config.toml
num_attention_heads = 2
num_key_value_heads = 2
lr_mult_down = 3.0
max_grad_norm = 1.0
Each number is 128 + 24 x the weight over its row's rms, rounded and kept within 0 to 255. Layers, rows and columns count from 0. Numbers have three digits each. The size before them is the row's rms in percent of the matrix's.

# layer 7 MLP up, 640x160, rms 0.116, rows 594-639, columns 0-31
093:119127128103184126131152122119117102122146070146158109084125104165155137120126129142120143162150
100:128124124111133157131116100113116138143118101154157109128109136139130092142102111135154121148125
097:128115146156132082140126144128094101131102128148107126124125136099124145134118131143110157130118
102:172080125113153108139107112103101081109135123112140162146118098160074135095133112124137139122093
088:130143112164159148135179142121106133141120107126117114155140130199108118121111142175132154136106
102:153108121101148130127146120095167091123119167125122130123119108089112136107153103106114104162163
108:143164103113093182145150179112138127153141180146107134073137102184123164124095122137104109105121
111:162121159135103135110140118170076143128109157165122120127147143136121111122100128149113150143144
088:162095137138110135122104126107099129090127147159117154106156135181142127133112131103093141152098
097:148119149133117120186146131159161139111078124108110092125141154135128100147100165114121131114127
098:105106088138108063115110100148147115167097149181136109119132118134122135129125140116129126167133
110:140134154130101164170098082122093127129108103109115120104113118157101162070145111122155115139139
102:100072140124065124143155150132096103100148125089143142134123102162158129123117124126119113129148
105:100114153138099130141151123068118126156117134136139184148129166154155129112148102092140157138149
095:165134119134146148138126139116141087146089149147149146148089140150114143081148092115119134128137
097:155169112156082114151102113128105127159078115143113131147118107129150136146117091101138161129130
104:175131123172132154147142180144089135125114113156084143106151126076120121164111110137104167118144
089:110153095182135131117126118155110101131100161114099116119161132103147143139097129109130166122144
106:181086120099129139115075167114163162174160131133121097148120110136102123143149112114157145089111
094:150132133096087149110144148140181140114090105182141146090118120136138057150124132124128084134142
103:084138092108152137106087129100182114101122107130125115139162130107131134112135098143163137105099
088:128138123161134176169112119141111137117132117171146115138110128117135133136181130113135147155107
105:092170164145144130149104134110106141080079144183090158112140116097150156123147119154145124112123
095:137138137132092100159101101145121162169090163140135129129129143125126159080132141137146163128150
112:106142128165114115144143109091113102127124136153111121133131152122127144175133138153168155159099
101:131128133084131124125114137077159138124160112165109142109154097161131102121149130154096130128183
095:147119080128126160150103115132139112146127140135140158096129185119125113104142109140132141146131
107:106151142140125128114139131097137100147135141129148132102106149156083091090150139088140144189098
122:113150108096079111138127130143126133175107104164128127106141105069170118133141128111150098101116
101:110111154100120126172112097106131123129096123151179112120141085124091150119147172122154131143110
109:149139083116120155116099130145102094173121135076088134152155104126096146125148112171108142137099
093:166110111130143080150146128109102131142131121141089148106114139180113128097143068110131128118127
093:123119098132141140121104145154112126113143149166159127092112115099133101175111089156131101136153
113:095150147126087100162108154124141111109115104121148137132130102129142068168158121133094103116071
096:124117125134158150165101136100074141132141120122138118133102112130101170121096133112129146156110
093:186202096105140145142120132129119112102109154124114140157086150117107127102150123140170096125114
097:119138094162133107100128115148133137149133106145129146130100140137082168094139070182143148090135
102:170153118103117116148139131176130098141138122073111126108141150144138136165097079106092172147115
100:131153117131148116127107155131164103148170141121153085133079099080121138142149164151149076130171
113:172107149138093135122125084145133148126196061136091106163146115116112122119129116155093111174116
099:096190102106144145158126162118134123115171135154121160146162124156161152092122136098124073110095
104:127091130155064158120148109165164118101157132154116145124104119095115147136110139162127132132109
095:110099114134145085145113116137120143068109146112141136106153163082111078085115158169140124137129
095:139113155104132147144103143139121122117103110100081130133145115133129111138134148158159099130122
092:117095121166108110091158112146141098134104117101109122090102125111130127102119114132159109122119
117:161115132154123171153102148119128117127110157097157089117144164125165096137108111114146124123133